Weights of a small transformer language model.
Training: 492M tokens, 3753 steps.
Each number is 128 + 24 x the weight over its row's rms, rounded and kept within 0 to 255. Layers, rows and columns count from 0. Numbers have three digits each. The size before them is the row's rms in percent of the matrix's.

# layer 3 attention value, 768x512, rms 0.0396, rows 294-319, columns 256-383
097:138107134127112158100142125119182135152110143159129140151127122141135076163122142138155129145107116145138176176157154121110140079158124104123106106106155109139120127124101126125086178114143123125127162163134093098093164133109146112116138162171143146179109144123107136146146157089131097159172142134109127128139166157154117118156130122120121118161118127103113095119143108159171095129128
096:143095139169125080114089181177120093129152140120119132125119142117111100094160099114138103122141094158127081138128136110138112126139106134138140126148158132138126151098185117124152176109083149172139126160112117110129131123117157144118124081132132121154140105115128154139105128137156105097120107131130097120109137140133090100131136115156134096153151153119157118141105129119121145121133
096:122146094143149096177114118103082097126122100124107116175112136152128102100153146164138091104133140129141128085141129156131127165142168122138125180129118154162147105125145109096125165144131088136126149137074103132116113109151123140125113094127173097173180105134120127102084123132111148116135113122102150100096118121080147081153138153143158130160132070176113079094121140117120138124106
096:120154101113135109109151144150116131114116129138159099134123140140085110116176126107147092129140143094140145180143133073141114118120114132112100128131145139120127126147079120122095146109101133140154060115188092097105149144150126145167147177131121117166131132073124072177121116150128147131124165120125131133088118094105115152162130143102115206128115155087170093148126133105138104147117
090:118119162133106130111095144160142113142111104117140124148118142152109114144111137104155143144171104127132108139141088139111132113123142111133113117134092178160146127126130108124103102123106105123113188148154106113184140080158128128135107151103074129161122163117149121092139137155106149123135121148122095119111101111095138129156098120145125135132171148137183111160125104139118125119112
095:122137109152079100106142117141141131148114136126161107117071145182136157109148134086121106130127063138139112132134144143134156141114110128137141136117119104097128099145131142166134128150145109129119143156093118123105172137166080162088079102163159110159114111109118123130152140132130115143114124154125130160138138105155110149102123105133152118149104117172166092145109094108166118114124
089:175137121129080067138134148144135138145124074123129095137090081076111121122122106154108083152135133128131151153149116123130144090119139138138112130167092113094152083132141134138176149092070158138130135112143104082153137103115125108129115127159146140165152115163107139162162114106140124134114133108126193131134122128121100162172165176139141129117118083118114124145148152126115135101128
092:134142141177116163117168146152121109138106092148170107133101104128117166115136154103148069127154123092109176083103145120171139144121150116131114139141080115110079088068108159122140107106136119168142173111084191098145117136154148125126101129118133120125091091131147123137104146117164126123124122077140151120160127127139122132109128155143148102127055152131131137120118148072096139118134
092:085154123137096118101106127102127147155135162125128139111153191135103078082138162122107107077133123166149133138101115148159123111107129060131095132086105111121111118154083139148185175111079154074076150115143094135157123141133145088143151154125158111123145112092122086148144127159134142186117093117172151094134172130171106110157131137123147118105129074147183120140134115123124125159111
093:104098164149136085125131071138110128130131115105123134118124116121125122110133056133123124134175124124144144162138125088140132142127105121139080128133166172099084174150178131113123129087081190144128136157145131151149110085121128165148162116185114114104105103122100134130107131149155102163163111132083137160114119138121130148151114117144163122159120173137082095125151126115140178112125
099:152132162153121165107121141140144194148131145149116170083147130126140152161183142072161177130122120093115096116140109115143142149113125131094122105168161124128106113117124139120146154136094127062121140172123161132109142138123150137055090135140139119106181129079117126102054137053158127121132103117116118120157151085122161160169119149157097098127164165137118200123142136121118114095099
095:177131172161096147112111121130128126127163111132124120134158100161145131162110067063111145089153122127081150164148123094154101144130125139108172140144082154116114187151099130101148104126125078135118113095128115143149073121112112134125127135121111125139104142092111152128209097150161129140145104137142091091083086154116160124160113113144119095168148132135096157106125148124114152108120
097:116071174163145146143129083084143140163122160168141131104141120110145129072101119141109102173125101145161118149126131126143103126147133102116110094156087097071092087150133146126108154097116154120181125104088107128143110149163124137145114150151120132151146139140144122097159122155148124158137141097141165161140107122150121168124144147125175126172132108110133147129110174181115113121138
090:148128163081121142140095130072138126068177152145125104121106190110173149116143101174103109121110126065142160098108130128110113126130085122089113141165112125090170125151118177166109127169115153126125147156182155141103126152146126145098126133100098165102141139138153134119159169146104117141098119146142141093114112123106107168131154119106091120138148113122158091126141129136102116131098
092:138077137139107097152103190136131126139128147132143190114132131150121145135148150124128102141110137116124106139097118100112122113091127132098137094152095117116180124150144139144105090121134122133130114159155125093111154091119145130110126151123097114130198168155140094158188125118153111154140151122144133100120108141134150154154138122106063134129124131152142114174135102110112114141115
095:141128113122132146125118139138138097137140082094112137100128172120171125057110111169163132138160132115128125114115096135109112109095088141131130099119102103136115089122105145158139153127148121123132133131123133122102120171140144110132091108141111146123130167162122156068145141133144095156144105147149113148154144155118107113147125122154171129162139141101158151113159132165132112131116
097:149164122107109113125126135116109114140122153099135127119144119092115168143098080138124144099143128116121099130085082152113090165130147132151125116129157150132121142086123127130148100090122125090124152129118107099185103174147167135123141131132134104115120139157155121138115143117078141134096121132124140171092100141116128122134181072144142095107127098147107156156185158117098114117120
091:093116148084093130121108141126138163135134127130136125120134135143112151108104175144102158134096142174140121089148186141117130074153104162112120108144146131128155096146102120150143157142154154120108124117160112090087136125108077112154091142131120134177133154149159165149143147074120147129114142092127130129139172098104155145132132157120172155116125107133147218133127155165140130125155
092:129185128143117131125145158151169121161119139124163125138155115092097108140084128130124135134146145126122097125128088120110140149152110140143126162142107147114116131180138157112126118083120084149140153184166135122135090171164158120129142106122148140143128144112102149130087143132162140139151141131085133141121171158182117081119156139125126136155136174142098129083111109146153082111153
093:120131161073121104138155128147097109131128131159103098131087125116044110134112087122108119123121132086117107161183138141132132101111138105109137139107126155178142148157144160114103114077152088117153138137108123065114163138115127170105133156108145100111155124102087130183157099110170125116137114138138130118163087156131173134148150115097159130139093129102134149143141133106094131142090
089:115124156134106159120130126148123155131153127102166156131153161151114139106115129119174127133147115130112093082172136169148130134162081116164141163166147161131182147116111103110075160156179113153140113155150124091082157120105154129112130134130157143125142146118123165139126122129158095094108142130123104127093128130079089124123118170125122131146075158119153084149123086149140131108102
096:130143093120106104109093157099099116108117094087150134101117134155099136102069146101140135123116116112133139110149126140169129135097146148137129116148174160102133118144096125125131131109147156137135148096115139140125156115183092130129110115140136105124073140171128134110152158173112162121155104132172167139140113120122108105114090137142189184134150149177140121133073127132144088081103
099:131159151095146116130129119081104159105159107070122139095154094137099100161123140155173133173151145127148155163138127131132135127120122153095082149148076121132069093115132145117109128096088081102171142138120178111151110149131137123102136097098135132131107111124148100083077113150128132163149124097093107168120122152104121097138157124138126122097150149116097176133136131124147099123142
098:103147117118116104146163140154123104177127135141126155098117114093149123115130154146148168144151145115094160106144145106146132111123136098131126134079142151105089123128112136134145129057144109151098130154149129119114112111136145103124111120155122141134159119086152106154153087124112120184116132111140123142109119096153099072151093161144141126155126161127121164131136166135124091147123
090:147129124165131140123133128150208107134138176132134150150126149125138124115098099120151080105129127129120133158164128099134123128114093132108141132149112089086083137188137115141151159110132135127149130110139128084151112180132127104085131111124147106131095150122121092131064151126101118126128140142158081168133132133168133140133167132105126153093152163098160141101142115122117162147179
092:142121132101097109083085139129131123199126127163171160112170132125151120150078112161095117180096128172124154088128115107130115174100118121104147122149150105128088134142115138114167147166107141144146166093144134142124160111138134170137166133172124124148120135134100130124050128146094145076174123121095145104141166127140112156103099105134161123153126158093122144111091136176144124075134
# layer 3 attention output (transposed), 768x512, rms 0.0288, rows 294-319, columns 256-383
095:135109151124116126122109128142091148155140118170099118155145169131152150126092129087105134085126065114117113144157115123141115146133145150118106122129155131133148149161187127100138115141107126146151115090116158185142098109112110133119125100147084070116118123141148136095105109168131204147126137160118158140106109101105129114128110078113152094075142134141130174140163100134123115142106
098:118133131101141129114182107100126127085111119124125155098130096182113127175126112158137142146112109131115153130107091128127161120090116123102131128132076105129116109160083135146133119146138126080121062152142135144142147087143103106152178161122106120097153154081097096111123102087097000161152127102133105148139124135128160123152144126134147146120105110132121146134112118085136149085150
098:134152083120171135088163149178121143167163173170160142073129120085132135115162160126154148135114096156125148149134097128124136077121120111155169083157138150134113158111091132138082139143133167110134136121158122118102154123180126125127112163114143132093157151094093129139141113140142130118140099111130110114121143159157148139132153120147118130140136137143108153113115114106135143121170
089:159110159121152135156107123139112177153121120142111146105140092128152145141087144115103162071136090094108134067114143113136143166150115154133136100123150100121166104105132155119157169145114094152102146135130145132108106137113127137091123106153100125102099112143147161125127092136168255164122116120141164115100165139147140124139135095152143146149133124145151116136114148094131137165115
090:121153118122115124126173088125150122099146166142121175082152159138125141142116127136100085132116129123109098120096099109097169057119093131158149091165110121120117119156103150148139128112126174115161116134087127123106120115163134126163155136128183102104109130111099082135104116078108057147134106118110182137149101169128138200144119111123101150119086148126137121115092102111146120131102
100:136096159131139190142103132148121122166112091156122158189142123133089128107111136115089161133114116143128130142125176131102065131149145110112122095125125125124137141151145129093112144106086113186100146102157111097126087151128140144113145128132138126158119128179134122131119144159148217131135155135108172141108100136073156133079134129088115168137177062060107138139119160120133116156084
094:126157144118171156159151127132135129123125165115123126172133137159137134131097146117107139138141100123153123105155145157132102142138126120124174152097112144090156138101116152095079117166107111130148131114077127137127142096139128132097114139119109135081121085142135138074173127096129253112147089146114130143135135107146125121152105176130148144166129106125117127072127164156126149146169
096:105108142145109146145116158120116133160101078114079107185130127134119080134126085143174134120137089110154147149154137187108086137121119176127153117117120100147120153127142104164090152155139128119118116094161070133148130118168134125099097155112124142155099120129148139101151145065104228137170135143115111133124135129121138112144138163138129142167143061103117167088131172132169144120152
092:124109139104149140155099085151141109131153133166142121174112184150134140134123108100124178174112155143171129097103153090141161141146148111128082103173150133141114159120152130090082145101160106163138123110130153125133169156127140144154142116113111071137118133159103126098114082163127154084108133114121120123097115160110120119125123114128134150134156154139087095119162136135133098127105
089:153174151145149162149112140119138133101123161123164138121134149135110108147128153150139116149138140119104142116105128156128147069102121098065130126106091121108125109113092144129098106162143134129131111141154116141126202133125114094145132149103121181085152164129089110146143101123099076148141119087164106098160134134161126130136143213133086127107108066102114130126136137097109117088148
097:127126139168102142127096131103103113125112109115122084167119104179067156115143111158096094124153153158151154123126143104121104170115150135111107161122112117138082151132101140109133108136146125157123117156192097114156166108109118145150166137162108124136123118150122161134132159132111054131162180122130130092133132127103098130098127135133129180106154112127105124161144145130082095119102
092:102152114149133111105094115114130099141103131129121115113104116154123117127153139185143104160139168153114160118078122124108126117109104126143142134143096103089105131100134131146138093150184183109140142130145153096169176106106128116143143149114101187103138136107159125159086110120120121134145116085123114095132136111143145127121161183161147123167086110112109110141152103124137123124145
096:125123144139141123156149168129090110136104079099132118194095138118136119111149107111107123104096171117135141105134162157144118066130150179113123130131151151125147161145141107130102138134085079169101138128146143137129145133154121165130107118118106115121121072146168142112139170108147245132137157129125145171105097125074102103183116086071122158164117112100102122138157180138109135143110
088:132083140139151132145114100105106081104096102099150119165123089151118135119146110075092122098113100128162128142144144139120110098089114131130085152096136128135121106123110106135209138100127087143129087144113131166117133126125144143144151117145121094144080164099132143122107116117176061100111134100144096145124120119151094134157119154091152119122136145167107144174109102126144153123110
087:157121136142141151155097127141114144157135095159117123156099136134092154081114128126086151107142116129140082143121135112107119179136172159115113144124145119112134170102150141130147130121114116142115136128119142136161130132143137139084146123157111116155108098136143162136087139139141255123137156128142131105110167122110134111136129117121168184135140118118113101125133142109105129135110
092:124073154125129112152138106123125101127130120101156122194072128154113127138150075083121153111149137075175115144167166172138111099130166117131116144107128113115154138141144101106116120126124132146109130105150109115122091125128132148098136121143163124132104107128104124104119129165140096111112156102106139148107101100060083157068120112107125142135129108112152125131116161143105121133086
095:116152096134144118125122114141158133133146131091179112082122071146154094121143173136138085141103114083081170107149126098165168120135127090095100144109127107110120105144106127145118159113140138172146108167144138104115146102133132104121175125150143147100146154110122113138145119131168000112126127130122124090132139145113135127099127154092098119111112147161165114126102130139130148125139
091:113137135131120123167133127127109127122144110130117156171126132137166159131143134094094102102128107127137082155139131125132096194145145129131091134100153166140150147120171099113133119078080098148102162136094130154104080153122135143094121125131120099149123082126130103108131202134143212092113145179113137142120125133135096143134121060092145122103141190142152122117147164134124099131090
092:121131137140129142109130106149142157099150152113139123064143109142141132146144145162137127108135118097120118160136127118165138106127106098119122100122089142130133112115135097131147122148156184127119091125142109153128141119110119117148189157131157111105128173142093095119120116127104000116146124120147135070139090127118130163112127135131097143100120108142115110145129113087090112131118
092:112141116132113114115094142144143192136129135155128117141167135161158115130127185154098165077138118195082110095129097124127125109139123117152144090122096133112142118087119108116114154146154156142109162123100120155147115104161111089087147098119115151123123123135134177090107108123105254146155114161114152145088148094146136125132151137130128113122093135146102146100140119137151163142156
086:144140136106135159150103130104108088148138107141105110149094153109144134124150163079121156107148128132163082167123154094120112178107165120121103121110138095143117144106177128125121126123133115117096148119132118131114149145125150139083113105130093111158168159154122131139128140154136221145126134140135133094081181157126117075094160107122152178087155099132086153118165149128129143140133
086:142143159106145160133175147129127096162140138164151166162144121105110135110168111130117100135132090139121128126116140148079132148117122108117162098152094114116137161112134134128110116121142123117126163132168111116124078126159155127123123176101143148107137092100124120137119168067144071092173118111067115126101100099110158150160143124129087120141144122084122141098082125137128154181146
092:081098110149115123089132094165109134086113154100160146091162108107105113164126104178138141114109162112100134128116136126160150110104124108121138135114116134131100125132099123164115139147136180118125109108161102161148117121131125125146142150168161172095114141109096120140126130113107000103112096091145134103148120129151135162128083153133134127123095143165131121111140099137097130123118
092:123070128152125146108087124116145147090122120102126112160111164136121149149140114128126123093105131158149117123109111160121136117160167173141089119137138117117143140116151099107136122155141126142115138101110147128160135145108135157129178121151136102134094102153135150098124156127120146088127133170149133183136094106111093109140111077144138115121156148153124076171123135139106114149108
092:135135153130136124122124140124104086120115138136138120088112078186130117146125122130090119160146140121112146094119136144145169100090165134131127128122089112112126138072122160122117127146132102129135111140150148141155180145138128133118143125097091120063151184116129139138157096108146139093138139093110121120122119120121095121152140133135107155110094097107129116130100106105114141108115
089:151123115143097169210153084117117103127124109124100116166140126139138148109164166107137138112137115113140110206157154135115121129144132121095086140112133135122117133156157113163120089071137107101113119156143123100102142152114155126143137149165130133157106121145133114119184168184139143162056155148148107172139101134107131063138176163113113158100123105147137103132140124133120120154091
# layer 3 attention query, 768x512, rms 0.0452, rows 320-348, columns 256-383
101:127146087097153101088181138125144126125119109143154099139124113122114122128178150148092115104059126149113153109145117109145115126129161144156127153112093089086151110129089119130156113116123130084152115121146144110125119097083112105120106072095148165139170179092112130161134081094088119111138132116155143113105100120124146119153151145103068111138099130076121141090150151111135104122169
091:123111134116165110137159136182146140176092146134116160137164135131110112104143160121149147127135100132143132099072129117168138093107135153137108151156103123144136111122162121118095128142106134177138151130158132113119151155143108121124102125125135125209116100147091127131141123119094119083092145092139137108124153204172086094145138110127107140148131137088131102145096176109112157120139
092:142107118108159151160125160125114130120138165149149115082106150128122119125150178127087136128116148119146134094137124131121130119125168119125122102126161091128123150127100128121112171105124129123131100122156123109081160116108097124123128091122070177138142128129168118166080096116131122094156164121115148137169134100114108154122176133109129122075130131120117135108188130113101136128167
101:171150104120156163126108107133097160092147156173162109117092129116111176130135161136088146106115141159146150114143149135121148114126184102136167121125128133144133111118100151133098171135119117118084102146170111130079115083179127072154138106137110108150151125137145136146156097109096087096162102133125108113149109114126106138163159130106100095131129139054107131157159113122095080096146
095:084140165122168151127123085148141160139112117164148125101102140123092156171166157081099107121102139152144110094161126141155160120123155103113136160119092087177118133144116134142127150129172103171096168175164143123064155135138138098147116095084153138159146137141132098148115082154117116087101166139155167099109121150152095133157174127115109098151147146135118142153108112141109104111137
103:170133145125092123111095127157146129094118113099106119155146100095109137116137136139152100112122068113145152129141168119110070121100113179161122111146136130112123174155137134129119089166103116127151132078143141122150088149151154145099154155105111099121165098146119148072124133113114156196087129106106156115157124165151145097173152135129121157104129112124115148127163177085120153158136
092:154137135150111105121095127114153112168121122111155148123137130150149150128113097127147126135084176107111116154084173113164123125122125148113136112179159111127164127168155147138151134142086120156123143158110125091103134151117097152174161138130121113135152147156119181139142142130157097176118109101100122137151170132176152148148143159130123121085128123137173117097100133151120138189180
096:158125099166055103081141121117105130119123131122110134136113121095156087161167106123148100130126140153142114145125092089141162090149106134127124145159123090110168151133120191142149126116118138097132167123125135179146127133166169135137122129130167137108167088114082153139104092106153125175127169126081107091172138132146129112149151093118139132139126121114111113087131172137143143133120
096:117135115143104120129102112101152122166182093115114097134127096126114146129131090153088119108148139126108108135155143116090136116101145099055135126115137133108122074101123101163138175149149121117088111109119121063138082104128156126125112106149139123123155138138173140168132125131104150141142097121128128130128124075109153142167137149066149126137121165148120148132159099126105091152130
105:126153109110122131143129136148126144145129123171163091117094098135116091163135141160095127122101077152156155114126111122190140137126164138142128120077099085124129170141120124091134120118130103144118083117151126079092121129153117133129120114122112121150148162174161103152138093116132107102136143152127125127144083142121086083154161139076099115104106162103081137150143171135131123117166
105:112123126127104155104129152111110084119107100123144160122135148116134137120123103138115113154142137092094130158160127130090102145105121144125095101156137145139137110126148110170142111133095143085132117139060186155151123125118134109151147158150129130061108117097113115135126148108112152181123123130131129136128114077088153157120104122157144123146146115149155118098134089120174103139090
099:138119140127118109150123158117119108140140128113144154160133130134142107156126138077162117128112121129113093123149139116132114121093119118114112115131151155066116126131125097149122085126118150107126110117110177136144104150120122134093097132132112116108091112130145144096104134116114142176117121114137120112121094097122174151125114155129144127129142138155118122097148128107131113118114
099:081105138172119089125087176145159109127098113099156158128155131127122103125116120142140139104112155138102098103138150163104096141132135151136097121149131132106127081112124133136080117096147148090163109110095123165128099121124129179122112152141097151125108129110161132096098165106121149159122148129145081132119117108134107150102104130154165187097190103160123144113156122109153158129112
124:110114167126118154163156150124113155085161116166140137128097145102143124116124125136105094124088137133170102114163117146163160178137131062125110162158159160110162159138161104106131110104113140143140141141103151168091174141128138124143112117142126139126093148120128151120154163154129089129142129154146118098128095100101134131076109122134116093120138135138145098120091105146125126148160
121:143160105121141171122093117091134178109154085117120151100145163131178146138115122120126098102143147141144161125122141174157145093132142101121123117137149147094117145123105120114133141145106106119145151098099129198159131133106136106155174149152145109135127138112098139115153101103052137162182103130138074183147116092112103115121175127140131100132119099129109100132159128114155084119145
115:134129109149180137115110102107115148183132111139105123163135126123164161141144110098127126127080156154139114150101145140183147120109124140099106121130121148124169090141134089090121161112111125148126141128099138132131161159113068140125099139156148085137130169151106124120141141079125110131184112135145093144140109093132137185141138143144165125100157118135133128136073095113155146136133
096:142129128140123158146103135110185162124089103101157145154129129097120135102111115135104132110131131172113071129123123132130126140153104095140109149172134129162165109181083162129127174107093117139172134127145097158090147128157127122160094115116101148093109160110144143119156147127123137144187177114152162174151140140113127174079148141133119157140146164155157130138101145129166154173130
105:138116138120144109156125149137133114157145117125141145148151100120110134111148095116120143111100098105108081155117138155102132113175122181074099095135130147161134086123136128101210131124076044101114113113140153118161092102135125096137140126112133106088124190151166106155116100040128169168116122084085129121144139120150161109153114121155122151085167151154090110112152138138173143151151
096:136136121107087166134101140153126096121155104144115090112104112106114175155103146101142155102080146125129150140127109125156174133142134135157095106136110088122139109105140134121080154111123114144105119132111143129082096133128147115178133146168109113128144107140153140121112115070117125116109086115120120132106110088110116062160096154137155100098115096121122185134110116100122116113118
102:091152136135138094133143168176131139129182125102132140104159113174118147119145168142080138178138134129120104135158069128104180136119131132158171131130121114138158116134159108152145089112164160158130112141126103130131083141133110118097117103123191144125156159129138154125153117136136130105098168166112138122077102144133108107079095098147094132121118109141137145152082087154129157102135
097:097159106100179127116129138087132118159105122136101125129158137120144169143191116104132116111154115123140109129146139150115116073150133122123071131154114125094187122144153112148118129122104120107114114133088140121110123126098097143122143165112145109121112158147090113126158163133084136115159134113160117180138149113149104167105145147167148087122130122150101091119111166118163103147090
103:159106134101117123121127154149126063145106165136122157128155122129124152140114091145096128139146132062102128134099141115182088142087140150151141080101142177144152115105146120125156093119099117093121139125128123132130129119105136159115118145136161116102123142140134171143109117121146117146109123108143156133119144125145133179161100147127096134139119160153104137085167138108127118108137
099:134128108137132142095096101159122162108132080138168098145130155130107159160130139089180126131128107110103147142121115103106163097131145131156137157137139125128133111087138131116063090128139139134163076151146086058104140131153154138132142135135136132147141122115119121076080106162153118160147118139115142110184140108107110127152130111118124102137103163095121149192132133156108142110150
093:122128167150141152126092164131128096120088132144183153138145153107126135086162122188144140148134094145117066133099072136136118113134181139140123117135166125185146108110137105111123164163144153109157120099153104106144136130150114093163095092116108116141126119127114116132090152111139108105120143108143151123109108156139108132174119116119148149126160170146135120100123101143144140169108
100:121153162133157159145110107135146139154121149125121192141115160144103146117139146132144073134145144152118112149097080132169159125131157101090164117168133166126183141149074139112115148132106098199147134137103122149125143143177151146173093163155133106123131171120106087137115113124091125125135082117123100157107116127130094130156140130114126117122155103111118060105137079094103161134123
094:119118125087154136132136137119120146115108107128092202135140196145165131100112101149134113106138145143109095160120116156157134110122154128129146121115147118154122113153131150121093176063129140082159060158167103141111105094124134089129109147132079075132123135127113094114087165169114112116158126135121135130170109122126165121121134118150129164182126171099148140141135107151131111154122
112:182145120143074089172132131147107078115146172152095126144098124088132121099119093171136101145148148138153141122164157115097148152171104051108137149105121140124109150149122082157142068144127132114115127101128137131134125103115136113159163082142157165093111108115117123136135114193159114096127150175132119185118105148078098175108084120121112148140115107160139146076123122119113108108110
098:119135152122100156105149134087134118116135124117142147151129116158153171141126143125084120149158136090094141151130170139168120141160128061090077114122106158174120140112137170105125141130100120162154173075125121158155136126144097136154073081119137125147120148151122101130110130184087132098137138115177154202128097124123118149091126130141155141113147094153128163120111129164155106175089
098:121130107134090133140129152100111100127113113134110120107096141111085116141148130142124131183158150142146087109156138113095133089132153121139145128158131152144146091155110118149133150097116125129129108155145134153146128140125148133143099185170136140141144130102143117175155114076120098171143081126128141092174141100123143104123133142113112098149082108080120105075123123132119142125037
# layer 3 attention key, 768x512, rms 0.0451, rows 320-347, columns 256-383
101:131158125100112127099139105104098136106145127173152095154136124077132102103106094140135143107152091108142152116140115143128187110155085089135172130126152156121129203146093156178113125132114133122156135085079106163173157121109142119149135136129131147104131085114166086111178075099092127097103096137121119126183136101112161127096107125141150092118139157140139127108159164157128136111117
077:133170146068127145077136116109180137125148166122102101154094094140132083150111094124125118118144140097116096118144123096124128105137150114080117155092159116087117137106149144165140141094134132136116149152149155124170129124097098119133148123137145152130110147128172151148153118151112083170158123139120145120131111121106187097110087133107130136143143060154135087101149156160156129114048
087:157143104124141132118140133151110151091091093168124159144121156125087122121157152128114152084100140129137136131139113138130116120118121132169179108101107138159149065129109118192138130117110115099167065147122082168122121099153129101125150139134111127136144089166132114108136056096124119087093163077136138108177100091108128136145132096144092122108100141097081134120118113114087159091180
092:150188128115126127101135109139104180100102105161119167135130137144080146159188165158098121124135146123134081136156095127117139126136131127172167091120123094133148127149130102153124122143110111120172094125102121130110144130108125111160135105120093114117134084175116100111121101106105140119102118072115102132117120144114089119134138090122180138109134119110084140135135153123087102118147
090:126126119162124150094106135135112159096117116159117135128099140114069150087137169150097151113146158141145116134096081179141158113136115135132157077123139117141161087163095113105169096107142145132148087045134155130155125132156135118159158104103150109103158123139161118124111097088098134116130141099123165136118110142091117116138165109116116131135100124128113111132144124135130119056116
105:151140122143163114127136104140115126098107116105127117121167138111151132117130121184124150150163102128118158095100122154122164156126113113122145145077095169150131163130118162147130125115149172112134133147101134120122110174126134161087181158110126088076159111148123186177119125165142157067101094114145130148137117130187130138132067135160124137129119152108109136137139148132141162141121
104:084122151153135123115149098163137122139092088090113123142190100119082128096104099133119145070138094116049125102121116114107093146137129136104104114146114134140141101135136140159169172095124129135099116101120116101114127147132093135150135093109103142128111140209133111108142162121103156168123146115144096123105108162145129118085166096122125143161133153132134126128180144175164115155161
100:118169139111154138120111100107167147150089107117150149161132125150123177136118140148152125094136113067109151136077125156102130105146166110137095116118150152152108129104099192122065179178145120102125110143147147116127088140160089096111161113088128154128173144106120102124152144127072147131097126126179155145131127154162104121132113120132126111119119127143113159150088135144137120083149
101:155135130141166145090151122129170136144084127122134103106164159159095152129107134125083130105085115149140169097099089116110116093151147130126135131119147090096143082127114163130145116102131103141116114143123134190108150095157131074121147156140125135130170113186068110122133091064147124139110117152131125158107121101149100097161164109130052091143094088090135072134105125132119125171101
104:159130143133139112109088173133116167114127104165161114131134130107105137116148152173117137099183101130140133125120053152112145109134113139149155102106116141112148138096110151117133148137133090121151103126111095153127144133145144085130100134104121114108130115171159120093121085080098111079112119080115107145162125131086133102174130145141084095107117171073133135143143153135091130115149
105:100110157140107110168130119098124073138133141089091127140108123154163090169086084085156098151139133103088131143105180114138136130109128103097087107154140149108092138156167118118107099136103123128152169090127140098136127154096125150106119151146119120133125152062097156129111196160140141129153132142108160129134155104152127127093133167137119131133169099169099144096106113110162130140090
099:104102128125114166161183144126140127133140145067102168108124151138136120151130087125155108158150148085133148139129176077124135140140116111136079129160163139108146098149130103109140124146092121152158171146147137105136081142120148205139121141148134144159111155066084141123100124127167121139159129182144121124096142118168130127089123129123142152130169096145157130112106131129152114124100
106:157133151117106123150162144115120129131131145094105142153144119160155091131131102117156137187133110122105141179150172106124103150096113152128094115138139126097143128160165144126121113100137125135184087150104148137132112151113167164128145164153147134121121148101103121142110177144147144163129145160113150138105167096124141132112122166146137161121168100145131104082125136144119153165121
113:152119111130179122111119113139138131114127157151136140153089145118143100135123153148113185084078084169178160123110099118134107108191164117119145166081144165126136126126091148110149111121112128149075072120121152159121141092131138128128154098137123087124144105165150124143135112101109120101155096122130101146128111135076140151117102123099097127114100124089112146132150165113083111118111
099:097127116103114110137135115098105095162098079140102056125119166117091141168176142126141114141133158176119173126144124131133113070125104143104113144119117096114137150133152114164129152140129111132178113116138095122130158163161128092109144119098152132150141165103137108157120143076156128114129083128115109134150108134127142114167158117107141135140166092092059134103137186116140078104171
107:147087130126144126097047110116126107145130079112108096142160144133140123146133144099146151114108111120096096130132137128113094098116141157133099090164147111106112083111117134145157163097083077132121125147167134132149213147152141143130095123138125133159132141145121156151113133066138129131112151117126158081151128116108112081105135120128105137142158150134131120162106129117144055141159
107:141127119138148080093136098107126117137083141112084138164137099123125106120126147100125155122161119109149142112104092143111084147152117133135118138110137115191139086128108135169072167124117126112119135147174132156155143150104141105095118112084151144154132102129151100140107098093145134118096128128166175114138173151163170155153151148071100122139143160115116148121066163149068159136151
103:096108093123175085140091154137150132132103090171153136129192154162109135132136109128122134135176128090139135103121127156104110145119100142143082137111110127123146087138167099133111084155119126159123141095166150101139166161098099108104125105074092146112154153087114088147096128098133157097126135138135100120121125157165178134148138136122122135111103187165149100133116112136126112164133
102:132129115092152170091112102130127120146147128156129096157118106137130147117083169148131097058156152107121125108098148101154138113089149159096167157159165142112097112112105170114122191122160090131133161135098155134114096132087114174121156148125087104083139119119082118101141137086099103132132110127141126135156130092125092115121116151148188116177108083130123118144154109129124161138145
102:142129147095127136119115100116124129118126094090092120092157146106120147123140124118086140135124129094087125123144167135128100172095110169087121169133129076165131142154116140107128080139089104157132106150114087133101093159130165123112145121108127093126093101169143143159113120129124151120065128088115148136099138110151123147112093114112121142181130145122134141113133165140094107133152
110:127148118143156092086122101157147125120106086083153130129130125087132141131103119146146149152122126154138185162171111172099111101180110141092145105133118148159166121103087079126145158074120085113153106148173117126106139111129100139158152196121133155147136136127137136100110146102122165076145139091122159095104155112145118125134133155148169094119144097120126151134129160114103135110147
108:073120145122147125101102142170130170123113070137152094121142137127080162142147150134170142109096129176155091113078109146141138165134113108153101094132160105144169146089167105126122175122114122150108159109141137114151159139107110147112073100102092157158122184134116171149123071160108148088093124143113141083128158161163123113146117146149105116113084127155138148139093150140135098120120
100:198166113136094167139118119109110120148156107130118117090094109147153116109145136094132094126127151085130111121163140083125143124112142108105183148184097134105089109127115107148098132159116141102111109164098141111135098122141104133132152144125144117137138097099098147098101103179136097165157138120122128118170087114112100141112116146120161126136142140121132128094157073100110164140074
108:189119123136096179156116179078134106120147129149145134153102111170117132164117159114131133081160154134135082098116125082105114112074130091162135109127149111122096141155193184097103125172143145113139137158131147111120128124114145151135135124122149097126101121139136087146132119111145139162152118091109121140175113145101141096106126123092171103170108141149151132146126113133141122146124
112:144118139098151123117133098096132128154121134092170108117107152128129131124119127094121109111115156130124097167153134129184162110127128108119160131171114168157154142169066099128138126115100111117129164161135131166143138109098106171148137182165111122107129156125102105122108112129116130115190123099102137139143122088075082119118149157112152131156158120104106107106121117114148119130118
103:145135140157115106099121125114139123140085102123127151127144108097104124119194117121147140124163159171099102182096133134166122140128139093080111118109077124106117117148131116129141177103112166090179133135114134105119141121149119164121095145125172104144130072136113135133076117141114110117145151116120133113144162108130186071121128138145117112173121140119151146181111163065119152134130
098:119146098107156132130135127132107143094142122124137102144114130128140102176117158155140145107099150114163105146134130132156136144144126121118097152119134170095163133099132124155172075143102149128113105123140187163149140122123141078187166111139161167115137130142115083139136127134122130143124078114133152166115128100106105111109154113131083113088147127142117119123151139146138148125120
101:124151107074117126129166143130133124161107110092093130136146080134084113104123175105087118114157138149061101137153142147167093106109074130093158097112117159111120134172093150120148146141131123098108121168119149151141163115129064122178148134137191139117163118111107047113147108140133168132116162084145111105123098107090139118153144141147104130124143118059118118131117152099126103137137